Each number is 500 + 25 x the weight over its row's rms, rounded and kept within 0 to 999. Layers, rows and columns count from 0. Numbers have three digits each. The size before them is the row's rms in percent of the matrix's.

# layer 3 attention output (transposed), 96x128, rms 0.184, rows 27-49, columns 0-127
103:441520541469508475536511468492503540482478491495484538514525490490537499568475489482495506504515458466488515476510477529563516498529509504509511519527491478465538470510547484461504511529499519492491535492537496507455523495480511477524493532549507527508508517478521471514496528523449497500492528486512507478472478490517532536548510484486440513515484550473512502478527522478507496514499
113:476503467486517480513510510489477486528503463494510511467496512466463485462511485486503513504463520487517514514517506484472481495470460514511476480457482503477477521521459471518533467468511506491522504499493504499574519493529514531520482479491478444457475499484541531504569486448512498497471491541465525517525500496458457496517525518509528447512492468516517490490489471536532458535495
120:532527481519509475499508520487488489511481517472455477520527496513478522549485480456503474510507477475514514493506506478507483491515487528529483518484469504558514449553494523484536538489501491496494485531527499530512474537444486485484495536494483485520522478484492514483510525500500556512485525460484554479454497486507556499497490485494492486471524519475480515569451509491475467526450
113:518500498480517541535539515481493501511491482437491452496529524489555481507491495493494511490509506483461492552495497531532516523497531483464538512479499489518474499560547482487465483513537525490512543463506462518483528504482529489525529469527491533522503515504510505509520465547530445465511499510524516464437486537517502495527502506497524514487522497475504502458520529464489476523503
112:515478515489468488501477506535526507470487508523468523518462469472536446510491505514478506500510538514462481518459539490498493480485525523462531466494567485497502560485498533504534555509473490451496476473518458489487503509501514489488485526488524505498493492497485444545518491538470479499506469483511493491556530499549494514473493524511483534533530526488513471484541480476499525479501
088:456506486505496458544500489473497492468497485509492521544481474493494522493521499519479510531533509521509501498482519555519504449448472504509524532518498459525503531482449478496507497516528510521463495499514463496497478471488507522500476569457455527512531493475490462551518510507489514504502497501456544489536466475477515515525516437523474503523536497474493504514481469507489526511456
102:516474502528530473534528503532481515520499469488516527544450525521488510483491462496469508489545527487522463447439529523487512447487494476508507524469483508513466514513489496518528471527549507510484532496469486502485494460532513517523570494507486520519533500499531511528471493486486501504511503479487515510523452515492477523502495435533489497510492534452508501505481536457466485496519
087:484471545504509517479483521486498493551545468510524512524459500489500487480504489486480508514542498474527476490467476530501551457511476480532519480499485489537474511498477476488538498535504480508479497516451479526521517488515535504509504486467484482537541456497543502545455517479517484527507543477542507493457487480474505499503518457520520476490471548475503538475471462476458482466507
098:467485472456482521495538499524529487507479505536471495500500491457508495533492455501509449518537527511459491483528505460473426501490473513477494521510459471506489511486501492482496502513472517540464478505460448533454505486475543506484513516491532493528514499527519479522467521479482455520526512474510484484473513510527538482501463506497479531543492539520503527518527520517450522490477
089:472478516518504529521485510489512518486510518503520496471520471460473530477526539470504476542468463503460537516554453487508470505544516528483528512484472488492516455533470449518476463487488520513507502487547488476559483515489528512478501464531532488479509494520487513477504480523501500508466531534540539479457527490491516508492490542492528496469468492545499521501513513522533488508457
085:546516476549532508490511550487478526464498505440458500505548513490505518467525506442494532541494507511503470520505526545453529447450477548510517475444514486513501489509553510466503492480534469469500523481506491555480535527475473501471535524458506472487493523473492524497517501519518529509507465517490489486533480504496515500511511481493494518508497519494484503486477518511508496497490
090:516477528516526480515496484540484494475507489477527505558444497490495497537508460486490519471506530503542474478476522550502543464506485515522510502486498487524487542455502514504547511512528475512487511488470474491476528497534496535520532520487465508537547477475517505533456536503562487509546510450478485482496462489510484510463518464523508500496505509507517495517461491438486494512497
079:515485494521503519511470490504481475475540496508525480489441511515552542479570549523513498480514532515539501553475494511509498507502504453476497487512503530505469517464521438492527481485496487473438530488536491506526520504482492482514491504491458506511466494459500483481514488503517447494514501518479501544562479501496467531548546487486474473508496514505488515464500476504497510493478
082:523482481512519493503513529442538533516487518536512505482497492487454492512503549496520462529515543505508513492477449457471495528504478430503474495519476512483481507505454455478495480451508498479453513505515522478522504486504547494531508533497531508518494471550484522527495481514472469501519505535523528544501500519548526512517452466514530502458487476476503503502498509537527499492528
089:504542505474447479483482509546504512509486506495488502475520474489482499498495490518508493503519481499491507513506498477530465512504508547501451500533509509492524439531491525491480518494502501477524425499527469506494490498490490485475453483500519527457481507494442444476525457501483499537460516522514484493445551510490537466502490571481487530523490481506473496540539481507466505482485
092:527514533495537500457548485497506524486501516464483482556524511535554495485531493505492510503499492511509507471499514545423547494473503461491546515483520490522498505504570479503529518480526503470492556501488499514472523503477496497523532531482467504489482492487518483532496500543503464492512466502540522492507464490488479507504515448498478497496515531486465516444470517458472498480497
084:500526457504465495505486532487535516507488520515494489472510462451456498479476517475512510531493491500452521537512519495545473543529500564478497450527487523492542466481443553472523538508467472499507448537502489496499492523500513506493448487508520494496502500501491510501493491466506502525475539493470500489459527478520507516482506566512507528504501467493454482521485477519494493531475
080:510468473546539507521497515517446465525512479483530496486456502528500516510524513528475528449522528534529459499460489568476509475471505479528507506487504489541459510470478501489530459504500499494517529449502503484483526489499498498515494497486461504525544437483529518510462522473536505505540541485488501510565482543469462520504513473499508477491499513496493496484492501482505513475516
090:509511490495533529475545472490484491488533511497518477484500497508551494477522523516509520490481493512550498505531477570460558503481511439484515503443520497488485486483521437496486496456522506491514533463485522504528542505496507498475494463502467478509475481479534504484516491532522500486523455494502485492522467513501462528478498469536496477495521504503495504422502545502493534498533
085:514523452508492540520484522525498545513501487470475460492529508515463458504498500483512511521452492505498495439506496481486518497506511536491469477510511508473508464518554553493479536518483505508528495506487543529503464549493451491495443491498506528482493549503501508480533467472467531462487466479472485516461493480512517480454523563508517486503524469513522480493505519503493487518537
087:555536507444488524517514499510486471484466521476515492469483457482516477497518490476492480519483490512482525500468516504546472523507553501515480466543496489518523499513538539472510545513514512495483472534472500475510484489498508466507482554525521489467509437518485458490544523557525543469450513516520499468484511501507516505514500542521533522477536470470480498512506509498527515510504
093:427514511499497491470537521522495528463491506506502482527507486502469482544486514514485532523479474493495482467549506545487519510508473497480478542473489478518540498530524492535485491465497482511510503526526518490452522483493493466501479505496517528523489525483489517472540502554485538496525434497496546494435515512496542520538490498495474508525554545500540516517495505462510487485514
100:526533492534516504507502533486485544491457525514456547536542533479554496492481460449504520497463473489498517497528501538441516517498522516508488498484517523536497497508543525499515497469530505481514505519462536510498495499487495543471513463528522467482509509486549508476493504433539514479516525524513493516518500513476493467515522523512488550512528520480475473488481550483467493508513
# layer 3 attention value, 96x128, rms 0.179, rows 28-49, columns 0-127
102:480517526499548535510531519512536519498457526480509494483481514499494508509518489441516512479532523417503488496515501496512467524502492482473477496513514539438506446498500465508511479446556469497498484485486542455492520504505510525494483447502522500532491461440465478520509462491474509495531492490523499523457516481516523511533474487505496512483488478468497514541513499493507488467509
124:499495531516428521513513535518495505511517498534497546443535502554499492477476495546505459508520506483468490509482495503462503509508525529488503525496477537530483530503462504482504512520523536469539507533502464433497486497499493470514526501511529525514488530525502488497488510535520529543527524511466484487516526475492522488477502497509515538511547525501500437538444478504525534496490
114:484477517488460498493499539433432504434457511504506521515557480504509525495523505495548511506505494531451508469490474484487489509494478495496493494499494495489474483484486494495520465460511543455529492481485509486503509547516508488489513499503520481536506517500561513497500465463493499553492495532501510501521497466568476506498502496489521517470507535509487493486503473493562550512465
117:497499511497530485497479498529462524493523465544450495445487507468502488510472493498525469484511496521512494546522503501568485518486514506520514486508495514498505553493549487470514554503512488528472496509506513514504531491520506498508478534509484466520505499484515491535484529503509493508487522455485479526518431525529478457484569505489486512459463569493491477496469501535464489500538
083:486509490489480512494488480480468538490491528482518529465493515509489491458505511479516526506503552496486503571503480495540517479473486506525486541485497502481527513489468487515503481475480487491487480505487494535487520493496559456512483449504509461486469468519497504447477503485444530480496530489528491544465516478567489497519495540478504538548489513496531504503536493578484516498495
094:508525485464502477488500507490531476493498511529445516455533490412499481490505513484496509503491493489483536559522508478537484467509517500514481447517507495488515523476464473480464491500516520524502425503494504543470453463477502496507473505516482438474486487497509520551501512524480516490483528478471526533476482484494484487518531539474499528477441508514491499516525506509516482486493
097:512506475473449505519490507446487526493498485504449460519486494517507498509505501554513480501507498499517496477502502521489519511509465518508484500528551507524519496491510545531491530507426510533519514461508535467482493506490497507490476499457501514485478480497447521524536512460505499495507511498476488540499500497498536489472474499489499543456523485514578496531473522585511502519460
108:478514504468488502496462484482446526511471486469460503520506507452502497502522477502531494524502536524502511496552483506509493456513498498492491485487558512523457588475474438480514471460494501537538482448501514490465526509497504491488509483500493502474525447477508498513495558491490510506518506480499527505521535490464503481485517511480534463513503514532498486533519539547475509504476
095:488494495516500468505524489521499462479496510480521481532493507580497500497496482502508487478487472514497472474464494506466476491518475499493494490485484470499464501481547553518514497496524420461481534470494472459530501521497480511489507497490493521472525501492441491471522474481493510506490429553539510475531477516500527549483498443520533480477551490499502486494473531497505480513503
071:497501526512492490497497530512516470470539518526489509506537513524494488517457519495509525494521467520522497540485494501505496468468483506513508535489489478513529449502494533518502539549507544447509536543498518535529477504503461530496482489509512535515501537523556499456501462522493483522551485532525449445496528504535515542529462506535478530493504516499480496463512458486499504491536
099:511526501461471505513470501453503518501528503505445478482533483465520511496481494456504475499502476490525522558496523472526493496496486501517465477519486511511534479492475502516487460565482540517517491515503520522508469458499514514497495510492489495482499513496494538544509530517453507505495554486484489523441507483456510483511523503478462550479527496478556450523539519534546510519489
101:537504439448511535487525488470522467544543514442449461552492483515506513496524513505496486496495483525527508476509499495543473512496524506488476469505517511510528487512527478529509491517458498518458487539511520503534447488486545526489484505495499467476479473494459536474501510499547496508447517532500527532471518512482520471529489503512492537504510506491524492494571505499496492507511
104:467487464512505509502495465500497540501473497477561563515511496526490525482542508529491534488478538474444475527478502535505513504479531501486547522483469521480471526496504496490484538468527478497490477467502469471495547509481492486511515478526524499517493498494464490455478463489461482479456477488533508510515477483536473494535501508486493444505457488505450534494439501494476497502507
084:487489512545527539512486489544469506536516505502508499483491506530512493526483476524492472508510510498475477447478478501470517554491468485493533498488495518496468473509525560496526472531498465476519512476498506466486510539526550498512537525502487560562513512484517474565488517508497505509548492498482495452544516491489511468446498470505537500515524501474507481491444492508481511516500
083:520504476523439497512476502518480493522534498515446499483538498495505513506458516491500504505479473477508494541514501484536465460500486514515500513489483521504534524533475493494473538567495575496526494535497531513520463471486438523500501495500518444553495514507483515469489478525493460509524534491477456524489519489477510495527483516494437500481469541467486480498517516485502509499515
089:529521548503507529502498489482481483495477485500516494494484502525508484513532496510484470514544531511519509512487503503471529526468492480520502496486526483456494433504515496532515496492529467426538525420522468480539531517523551508496525494475491527484507530496461485510517523509453508511491482511509488474488509487526498489435489500482558507509539464536536532512477514531491501522517
099:491467460501533465478527559478491483509495506508491499556468495472492433492526490538526508484472522464513497486459488503531507512509528521492479511518485503527524532506516481468512501481466484550508483526512505512520445494491545487500460521504495491514469517513478526518522509547523532554466499495505550526473546512497493469546499502501513528506464518482547507488530505520480475468474
099:461473485474519533498547504503580498483528505529495499536478503474507499524534494551509509500483456472505500489503492514507509520547490509491506502490475482509495482502537516506497524517485501521437486556517499525530468512477501522486495499462530507524489480494481519447535481501544479505465518531500517488521479512468504522543536476526493520522452525463467493494509522421526491489491
091:498489536482528536490547502496522474519558496499552496466511506479498484516426466483477464499501430534474509480453505502472497543514521490492530433516497500523504490505501473491496493484545483449495503542491475497492475526526513507522514513510498492540522530496504482552535486520488501544532492502479474467499532491495507491490520496526546516468473508486481508516495485470525526482518
098:479514541527496525508488467496524507485530515511538483510518510550510486507458517471495474525543476458524534509460505493464506502480455485519475515515514519501536506511452546460494525534539495461515520514522543470476556510509488506502495498478485539581494460522511508528518502481470483535495498501498482505521469503560514512476461505511473528493501510482514497490459465476507510510517
091:495496542491440494510466467539500572473538539506476499484556499501480553494493489491528483491487498526472465469465501471510497491515483510502541462468452510520468511470496484517495437496524520481455500543479462499487535531505471485517497452500517501522514501500488475504485491457486492505564491523523484474477450472476472508499522492499501503476497514485511465491484502501485511493485
096:430482545541476489501546503486565454484505483513508512487494518477495448521482474458525497514548454452539502554466508494478496525495512501503487501496479496523515462495511510484509519545530489502543529519494478509486496520508493520499525524508516499575501531529511499500511487534508485538528491494471464466520491525506526500506504504520503489522518517489467462499503481454534501509535
# layer 3 attention query, 96x128, rms 0.206, rows 32-63, columns 0-127
096:473509561491483515489520460475483524477478467512493508502512506490490513455527493482518482494485483535518453463476505499474506542483475589453471553544486518500481510526482516497503486510490458484501539509491493475494520489470506542533499514515467499441504480536496501515474497518496469462526493467474546542539498513489474486482503498469472502473482507494522480531475479509498496531535
102:528495507531462516535490521491471485508526533517480459472534483507516502522492549534474475477484498528480492492466501496507466520501496496510519510533477515504512460479485505513487465533503509475543492502505455483516506482532507533492512522476484513534514470511512506575533479511473508533521475506507487497533502463534490496480468440432509552499466522494537491519485459548491525526461
125:520510518515468504528431510487499530487534515511503482457548469510539520543491548523485457509508508526496496519463524487512470531468486474538550514520483507487501482499501511534478445502501508456511471475528480503498506493513503522465498496496486492533516486493478509515540492482439487524533515497516478494497510462541487487476484468457506560466487499510519500529487503555512517524456
111:538503482472518440487521488525563495478547450484530520505497492471511499498488461475506541489482478501561502497534524454522529515512501498520515451473461498506530432492507479526537521456539489485505491456501495493518478517475509497512475481530509513484493514526521473482484524465514518506487489519530527505441515514495510519483509553538493461479494497510480545485508495498495478500507
106:532480510463537457463479491518532509496529454494525510516460496454527471518459466498512514526528469460507496526527516460540545537500513472537531495508495471492521510526539515503515497479511518494459491481533514504479459499508461466486505531518501522515472547523485466505506502516498516497504507498543450521444510506516518502519516529537497469503523468518472495453528502513502477456512
104:496513506529451510489453482482516538476512493530525500495538474539526528524502534536476467497490515548464486498490494490520457498484490498523502534506474482473485507479510544524441444491473511466508477502512493508465489515527495507455494490472481507522507509479473504500503480467456483484529506490502485500535484464512456466479510473465492550474511515504507467536494499554547529536459
085:466475488487496530476511509511518507514466505533522509509484537497447504465571492508510528457481537520487484515541453510534504501532532504443489500481492482482526479466512471511510476467465501532492522480478499496513498526446534489522460480521516495488461503498497491480478517494504509453474453525563519525515503529466493483542511519531508466538502497541468521488513492496510509470525
090:574531509501473479485488496495526467529501464476521511501516493563508502504481462483460462498504507500524532529526489461481538465502496485548479469484503498497519514503495495512509538515532498458509483508449526497475520495531479505531507493531479513501496475508547420514488531488511503502495543494453486511483505492504489499468483488499481482446493447503526502540475465479543515522520
098:479482497515493438506499488477500515471516467555518535520479494453525491503524496508534522512499524472519438442498532568528496510485480522519527507547485505498499489508526498496498501483472528489506495502539514498513481508458469493498519503511508471538513531535463515480512474484475508506537474484527459533505503552505500479530486545486469511541549536537463511492504510506484513473466
120:503505526513458531509500519469462515496449511529453488502506516513498478479529534531471456540514516519453508490463472520453504501492496524512451527527529510512466541497460499476479487507463493505545473508515492468479495488504481529476545513477502472487509493462495549516488482532496496508514499472476493494582503503517495479495498456453517534489525503490538476514484473494525543521494
084:525532474470510459514474471528496503514543457468489489488482469478537480496474493446555522560534474484513485497495543456526503536497461507538495458508503507476498487531506529534510517483509522516508443503544475515524473490532483495490488490489512511477510531483460525487508484518502514522505532480459497485450526471503525527511520546517492511530466502476493495516530529488469475530481
088:530519508502518506479496506507515487516539487463464470481519506501513470516470465485534492514504496449502538505507519470487546502471502488493524489439487494541492486520461516491510517553536524517513503493468491515480478460548502469501514522511472501475497511492532502503502504486508493512487556458456518506470558475467501554452491487516511479439526485465501510477535480471493502534542
078:543505479470552472502459483502551481470532445468505499458502470477534487536499472470494491528507507498500494487514541487490524511453474488519502505493487492457510495529527505497506493473535521494464453496510488542471505507567466477498492494538556478485505509477507473494510508474538471518486549461437496506462517509493514510460516506523497535526527514478484513503536500495483494508503
103:484487516455511454476500497496553508490524437514548517501534520482505475507479508464509493510500470476492452503485517484487523545531526528513494516503490481515510508516523498502529489477467521491506454494497497469505442496497472500487504549466518536428488525507489503486524525465485547514504453480551499478500506526539501505546525529511504505518520489519487514465485547521540533508482
128:472494541515475512531485466488447513489479496521474519502495482474520523507518538505514476522522505481463492471466492573465479496508489511503469514540528508487473562495472520495461485512494537513526481546519508525481508480511480508480528532465509481507524510482483528492537468515483487542526518477478465508577481512489509486461498471471487537524510491495492455528528542491512515478472
108:482523499523455507532484472487488504538451516473456489506506487490508516485516516521506473540544543508490505470485484526472486482494483505492483512510556514485440548511459538474461478495482516508495498550514498467505524489506486495485531502468505509510513498458473512488493459538477495512508533507465466487588491487509526456483496475470511552476505499494509463542499478495506509506465
089:481523500525531537518499475521470488485514548500471498505484491482503519463484467495536541487502514499532502495514525515464513473479477469450560492455523527545472484520513482462515468523481478496483533464497486490534577554502488485484540472508511477509538500520496510487459502525517479497517486528487487482482462485462489510538481462525478484473512500486480496476504493500444475505534
080:514514490527505512488488484495495476482481471480522489493515494514497480512488506492469516492495498536508504502521486496471508538472466505439473495524551473501532517509515539504534512538536483502510528538497484535470559518529477475539500527487496465545491529499521482488519492486502497435481547540463550511514492506512517490483525476459522519549540487419498476471485504501495522483467
075:557493486488488467506492497469487471519513449512507509486518486501519455499498475458467465520498517479508532492482499540472523491461465541541438488510512519480477527529463518510520515526548492487534469506492481490457491495526479516505534490525495510481499487477534465542528493507504506510495560489430514513503542498496508488448481495504498506472516489467542500519474484445493521500518
120:476500510516505531524485458483473511480484499509487513488507486508515505508503521501492475529519524493464494484467492575454486492495484518481476525548531505475485571502474524487493496524491524508515486544508510511470536499527453512493536546478512480501525493490481507504539468531481486499504534486457481518575490519506508454471497461461499553542524485473506450523499489505492525481476
094:481444480508475536522523477489480509503515507524488491520520497488487436453537527520510521517505521515494474476463506556474482486489463547484502519528524524519500480497465482484563492513491487547541514503545439489507524500489507505502541509517506511508496507471491526540524474499496510498503511469506516530519523536512490451543465502513518504516550530477522490475466449473485506489485
092:493493534530480537496521532482514499503463540513481488510498512529464540500537520543468466449478506529452511499517437507508476477539542476479483518500487473500509518451488455525474491487473490497502522497464505485516493508495518515511475497473485522486477468517497481499483537531486516478485461527540512486556471510482489484474516465483516512487462462543526469546502465518531536500490
096:459473466461515475497486447536537492456466482510534518479520479438513482526521501519521512508494454457512528488495527522537491500515522493510535518476470479497464477480464534519468510474505520494473467487516493509543498474475522499488501483514542495490509489462503476463538478487505480520521508474528478495461516458469490462558499542521492503492473502532453504482492539498471492504494
100:447484513533457529502484496480446475526456565558492493523491494512498491504509529506463479521508506497448523501463485558482462479498499497482500510527528483501471548493499518465462500510453532535495510539506493529495522489507453510483515526496501494536502477482487533500510466516489495506513521533468480483538473475516484470521486463465515537505500477480490451509505480505465530477496
093:520489509462526455504532505513483473469522471487532531498469483423521516512494472462525524463470474460515522482534532503519479506496505484508529488512499508467525473529512489498462524481534527507478487486527550528499471509521493502492461474488523512482523525527507469495498489506537507520528477503520466519456498531485533549469499519531475482501478523526466514492559549510483473461509
085:505503517528457508505498509501496492517448523540480485538495504514481537534517514493474458469475497517465538474542464491539483504539535475504492526502483451483533530473485486540473506462463524502490535475473498505495485491502541509517449508486498498505479471487517493472497521533459501481510489518529503514539490451497519498496530485466497499499466459562519466562515500513544518507481
160:544497478474508454475506493531536477505550463510532503490509506488499500518479460468496533474479481526546509510533512446529520508517503488520513454478475487499528445498531476534538528479530481478508500459483500497523477508485534487524469469542492521502479513527531462507493532459516516495482477512523542515433528494495494519502512547534505461488494478522485549494486515496494476502513
088:506477511506487506484498551464495480472464498513554523506530519510481498514489485513424439454466499522480548506502457496508523469519554500512492515492480453490521515492454498507516504503544495452472525496461531502459491491515497506521487511526502502509476459500546452511518534483494505488491507526505505489531509509531493482471505501476509490475543480537518490473470468515551537488506
095:510501519498440476498484499532519484538472509577468461501499500501496468539515501469494480518483472491480564470519483503500495528507482509496445497507511480534530508481464547498546566484520506524557503490507497505487450477510523498531474523481496538485476485488513498524551476528458538502503518524506514502513524477496524500511509511470520509484469477505514473549527504520526498488487
073:522522518511520466514504490488489527509558503515460519524465482497519504477455506450581525513533508476521457494476521485468515513506469516495506467523507533536503486534557482472520497523466509510536496505533475492534520513532445492488520484467505513478519522541465533508478495518525526520524474508481494468466476515480529538515494503513476524523480511476482520511546513495456504487498
117:531493455505497510471525527515504482499530512533520475515488504526487477495482466483483520480480494555526513516539505430538485491496510476507524466477470493508537434507534482496524528469501476484487513444500488490511485534494503511518456466532506521527493472531501478510445543497528499508484468541499531486428518490519498502514489529525500477487481501495498533498484439506475476510523
129:496498507508483446510534444511519461472557450538506527473498474441529486505510485462534539504502474465508482523521522531476491545497479511498504460491503495474458457488486476525479497469537515497518503514527486518533465487498473493496502477500491517511526560537492467511524480493507515535528470533496514513485487523476520494434514519511494499474460479496466506493522540491470500486496
# layer 3 attention key, 96x128, rms 0.176, rows 32-63, columns 0-127
105:464512524515520476519493531431479530466472522478483538490522502516510504507495511513517489518518497472497472481436488521483488526505506519516508518519522525491485545507476506479487484490512468471522462540532513470481495553514458505482517470458524475503526485475477535472499483524509470475500499476487492509557472483566541528470484469495490502481483526443519529554500485487473496494486
120:475465531474537495510537518471511524488498545489492493504476481526501465472506503510487463522511506507468502519495474525489504519553487520479512485547556516495523537534490481507475492477518498512471486526550517499491474513540483527502520506460509457495523482462453515503553432513524524471482505486475527539542480458517487506478520461491545518464489478477490477527532497476494492519483
101:496511497469523510452494467511501457506510496485508487470478424491560523542516508487491470515516482515506572488558520501520497484498481465516495502495478466462470498522493481516448482487514481525484474486527504524499495472519524536453500544484465493482472488463497514482515505488507471470471538499512515520479522488485488494481542512478530531500510485495473494520538501456559464509507
104:479493480447496510501514495491566453531490479496497499533465503435509510494501496488534485488514488521489475500531523509457499473490518505459468498492503441458471474519474449475486519453522530516437506493524500501478444510484531517490497479475496507477508478519490506516495488492513482489465470450496513487495474525481499485489519547507501497488497475537452457490498507451481525517539
096:485484501521496472511502505493497539510522478507537514457499483522487511539516492478451497513482478542493535541470470470488440496510501508463508509533506543497521544470514504521478464483492545494501518542481506448502492531523524544476505546487520501491513502521446468531485461529508490513529492521540565493496505498515474469509499445504488515528481517500481461528532520510493480493463
100:485453495483464533455501463509500482496497494540504499448495499467458502442523530541508509488448516537459499528549471501476502463541510530495516501477489447481496496456486461514517455472467526532467501496487447530484497502485515475491475509483524523486471493506501480496526478488528543475521497500532505531515496517476478503490495495488550499519514514557465481476506510490488506514497
158:481469495517483512514521509511492497516493475530503550519512562485446493507483472521515559467474525476490463501479484506472505487497515538483498520468499490518507496490490485464553506513490512500507535498464501480503501521461493459536505485536537523519487509553526468495488512516535523529521473518496481482513497548508534511518475539523473477523504538513507514447464505504451551450528
097:469518494516504460469482476510516513544472536481503464549467497459521502468532476485482466563505534496524489487492553492495500520463485450545502492509523525503466474523491477486490540506506473527479468500459531442504508482493526500499499532478510466526476508498473505460439508492501488495493515493537505543479497482519502517523526463474461484500543499514504497479509528513517462530492
101:537534523473469501499481526484483488475482454511499508455525488494521504498497494532514510478525489504502558490532495509499487493462530505487513503452529469500480532521508466484492533442542514470555471520516477494522508517513492499505498500511500508513496497494484532514525552525534514565474532469473490461466533479458471473462469555495536487481487488529468492522486473469487480494529
086:479467495451475531465510451480532468498493492475524527472507505501496510535491488516553491501482510522528497495512500520468513466528514524502446457491522486503471491502470536494497500529489505534495511472525478502499479575504499521506514503482456488468496482475508495480560433506507504472459475435526504509500492507512461523510480514511534496469475469485447526473485495482495495538513
102:535532485467516504448484519539548466485508502502493452487497485483518500517513511492522492514527504534516525494556527480511532460500494475453471509472471477486533454495501470504482518485491475528471495475495510522513504460488542510478521515501485513482490529487549527500487515469490473476441523510549531493486485493453498482498517544528561476535496478533486491486532517491542488503533
093:552510483512489487466509440529544478543516519483497491537509521487488503485497500467489499497505512508496476496518494480547490510521506439520496465544440493530521458491535484533485488532461489503504481477443510505479459477504512505491471506490473523485487527528508472495481475468458511475513478530514503498485502487474501502491501474489513475536493447506493493496513530551574541530491
104:526539524473546498449526516508557474482508509496485476547501511479505464490541477487581504507514488497528470507527530500492504475511490464466479502518491502507502459533530450489477531500458482484494509458499512514488520452493542509488533479482482536490511491481532526536493514497496496523447464468497494466496505483450516486485525523513503505514484433491480505490472530501523509496512
086:512471497512428482493497475498512465474473465509506503499510516470516514520475519495548514536467467511483510499514497511453501446506495540447459484487522478499487473506476553536518477472490518512503545492494463479498483520488509506526492495505494468464484468510527514461533480498465503449508497447523517511483525526541454509497476530495499482474453503513472508477497493511433529508496
084:493516472467526490465513502487521476483476460453500494495495492488520523498517463538510477517534514527522514519527520505492514490462466477476462514455506462496482531524503501483466531459512470512476445491538510551498509472503505500487501520483481523489472490489492516512470517528508511529423568466527501479491523502475470498498485527533512491482511511513458471459519470435498500489530
122:482503480472546519494525482508545446514483455468505520546486487460487492491519502477508481518546473536497497506525509513485471488502494502463447516525503496475497526513492487474471518465550509487458495488515538515494504471472510539455503498484474520470496476499478517529471483543498503497467510478530521522506482494486493487492527509507493529523502467515477416503522493417501532487521
096:489487526517517522483527481522549508516508481516499511490516520508459527519513511503458465484499494480496507500504489503507451497484517474456503534572446511482504508494527473551455456501481527472485492502484501525476470491469503540464498510491490508474469470507478476533471493532486493491498481558525495495508482548472527498486515503493512562514503472506458449540516511510557529478480
098:520501510543525494520488503523517521516516522545500493523539498521505463538555525500511499507475493503531479483472502515503520509566427490489525476529533535525523518480518531502522469526488521515566485527486534451526508502509524504497485538498524517492513529459510521519504465515537508537519433542496508487494459484524526504489476490487466508503506480472523498528499528532501478514478
092:472511483486499512460516496524530457519476513494495511540470510466477495447521463510532466550490543525493513530529529521498474498521492498490488481487504494537472498527509481495495505492516447530483485480471490480531491494488530524497504484472484479484479522477492496465470470516535529513442482494530466536508458475491484528492542508488537478485540470526461452461525502509528503564513
095:480552518468558488467546464513520482498503510504487490508468483492506483499544445521547479505502503512557494504512530531466515525492433497491470495488550515520486526531514475480498522476526504515528443479500539483525519465512496507478528517475511493492515501456500547492491464513532514536469474506510511512478511471483512502474522526500504488480534477508482473505526485438524478520513
088:520479518497475510482537492496512486487485513518474524497523520508446495505469472503513469478465493500504514519481457536496476515576550547511479464520514485526508530502467502506493496492520526502517520528500497469508466523513490516522491471491499481494513494468515471495547444529560539529473475496457466540545479486515469505462509509490541516438514487492461485500521488493490531522518
117:436453489531501502556500515466463549492486517474507518490487513532519475508483506510522522499500507476490453494442485512484492519468467524506518521507524537502493505518482549457543496500531517479493497500532535474488506549495458476505524497499527485531512479530466502506494477521485491496547508456487495492517517491550499520502459471495440528500487529453511498485468509494459488463499
088:522521483514524526518502520525517441494508460532483515494481488498507454472518537479523495472496446500491485503503501481542509480498511506460520498491428477498531480486525455500481484476474538474514509530531449526507534470509496498511477461519480501517505466544482516516517524536508504508511541523463470482541519532468519440527509509513506500519463516530489522515486500467480556510504
097:503507515544476476511463520492424531482492495527514477495527503554518507484496528536446516500496501446499538503496476497519501510495500512536530512501513538530510534476509557500519481543498475499561472527488487491547527513507453492535473503515529501537492509481510503475520530481497500527527532540486505516490492501524503515513479474472486491496514548478553532500507445529496479502484
107:504507498463482512483490533478507528489503445485464476522513481503498533451482481516518526515528521485478500544525515473482539466491513491476529539466472450488462540513482463532478493478487466519421490502484467535483488461478523466511505468495490514496486499506511498492476557483522494507457497463508457485485508505446499501513516525531500486489507506489448497446493490520503529476498
100:452474479536501499526474490486463536476509493497511508491490508529564488509510547519511528507537479453526465491468507500514528487465445518529524525489500507508503510538487535463531505522506517464529487490527535484493521547486470473502495479497505523542461467525474515497516500518482496509528523488503526493481505512538490523510437478504455545516485533490525513463450495483490458474487
092:538533536527505455525475523504454554489510535517487465523505516491546465530497523475485517513502492450504471469465515506516507532480497455527545490516508519522515463500533512481521545512485493479543501504513521481500527495497489478507490494519500501524513510504516530499485546466495469548549483510465491462483523489530521505499510495481455507490520525511557513521465531550483461478490
089:485488483522471512532488462488477527504480500516508508511501500496516473444526497503506495532477510471505470518441499495498528523508502524513519492519549545536466517494518518522527469505477513503527476537496463459506551517488509504523486481493521487523487487507451500458492496514519508534548449473462495502494525497537472506507490450482441519458500509448484506493454512540452493512462
099:474454474549459506535464467525477482472530510490500529495486520495529500491478528490506510544502468482507447438505499505507512501556462551526502475481453483531520477476486546499540515522488534511541497477478473477502490523494491479504509493506453505489473483512492491489524429489500519516511529506521492514511484496551480537500466511505504535506498488532462481461511522510507486538489
088:508496506484460509444511482523534489515488515485498477458510503483473550505484480522507513499504527532487540502542500487465486462498501467444496510481480465502522512505482480531497470487520480535469495470475467492499446496493526504484506524513522488442468498507533493490477491495492499466444532496573487506490496501446501531474512543500548490497510477524451478478537534509529498487526
093:493456500472485506496510494471549529519493504477497464492503505479488535513530476513509486458493525488530493522485501512447526491489536513479470506520528465460457469514470466519503507473467561494473501504522501530456498541463520527494514491444528531521491497514513485516519493507513472529467444431525496487489492515478471470495502517510506547441467469481475493491478507483480499516512
096:513516482486495527508481525508513469488498449477506495516527507473479509492487526476507489510536497490468487499525515508524453479502509496453510516512479473502511498522543499478498516441514511498469467491474502510494482476471518523465509486475478539471480449517504490522435514525500488546463513449551486456519494508480502507495507505499466534536480479528473413480505521458499543497533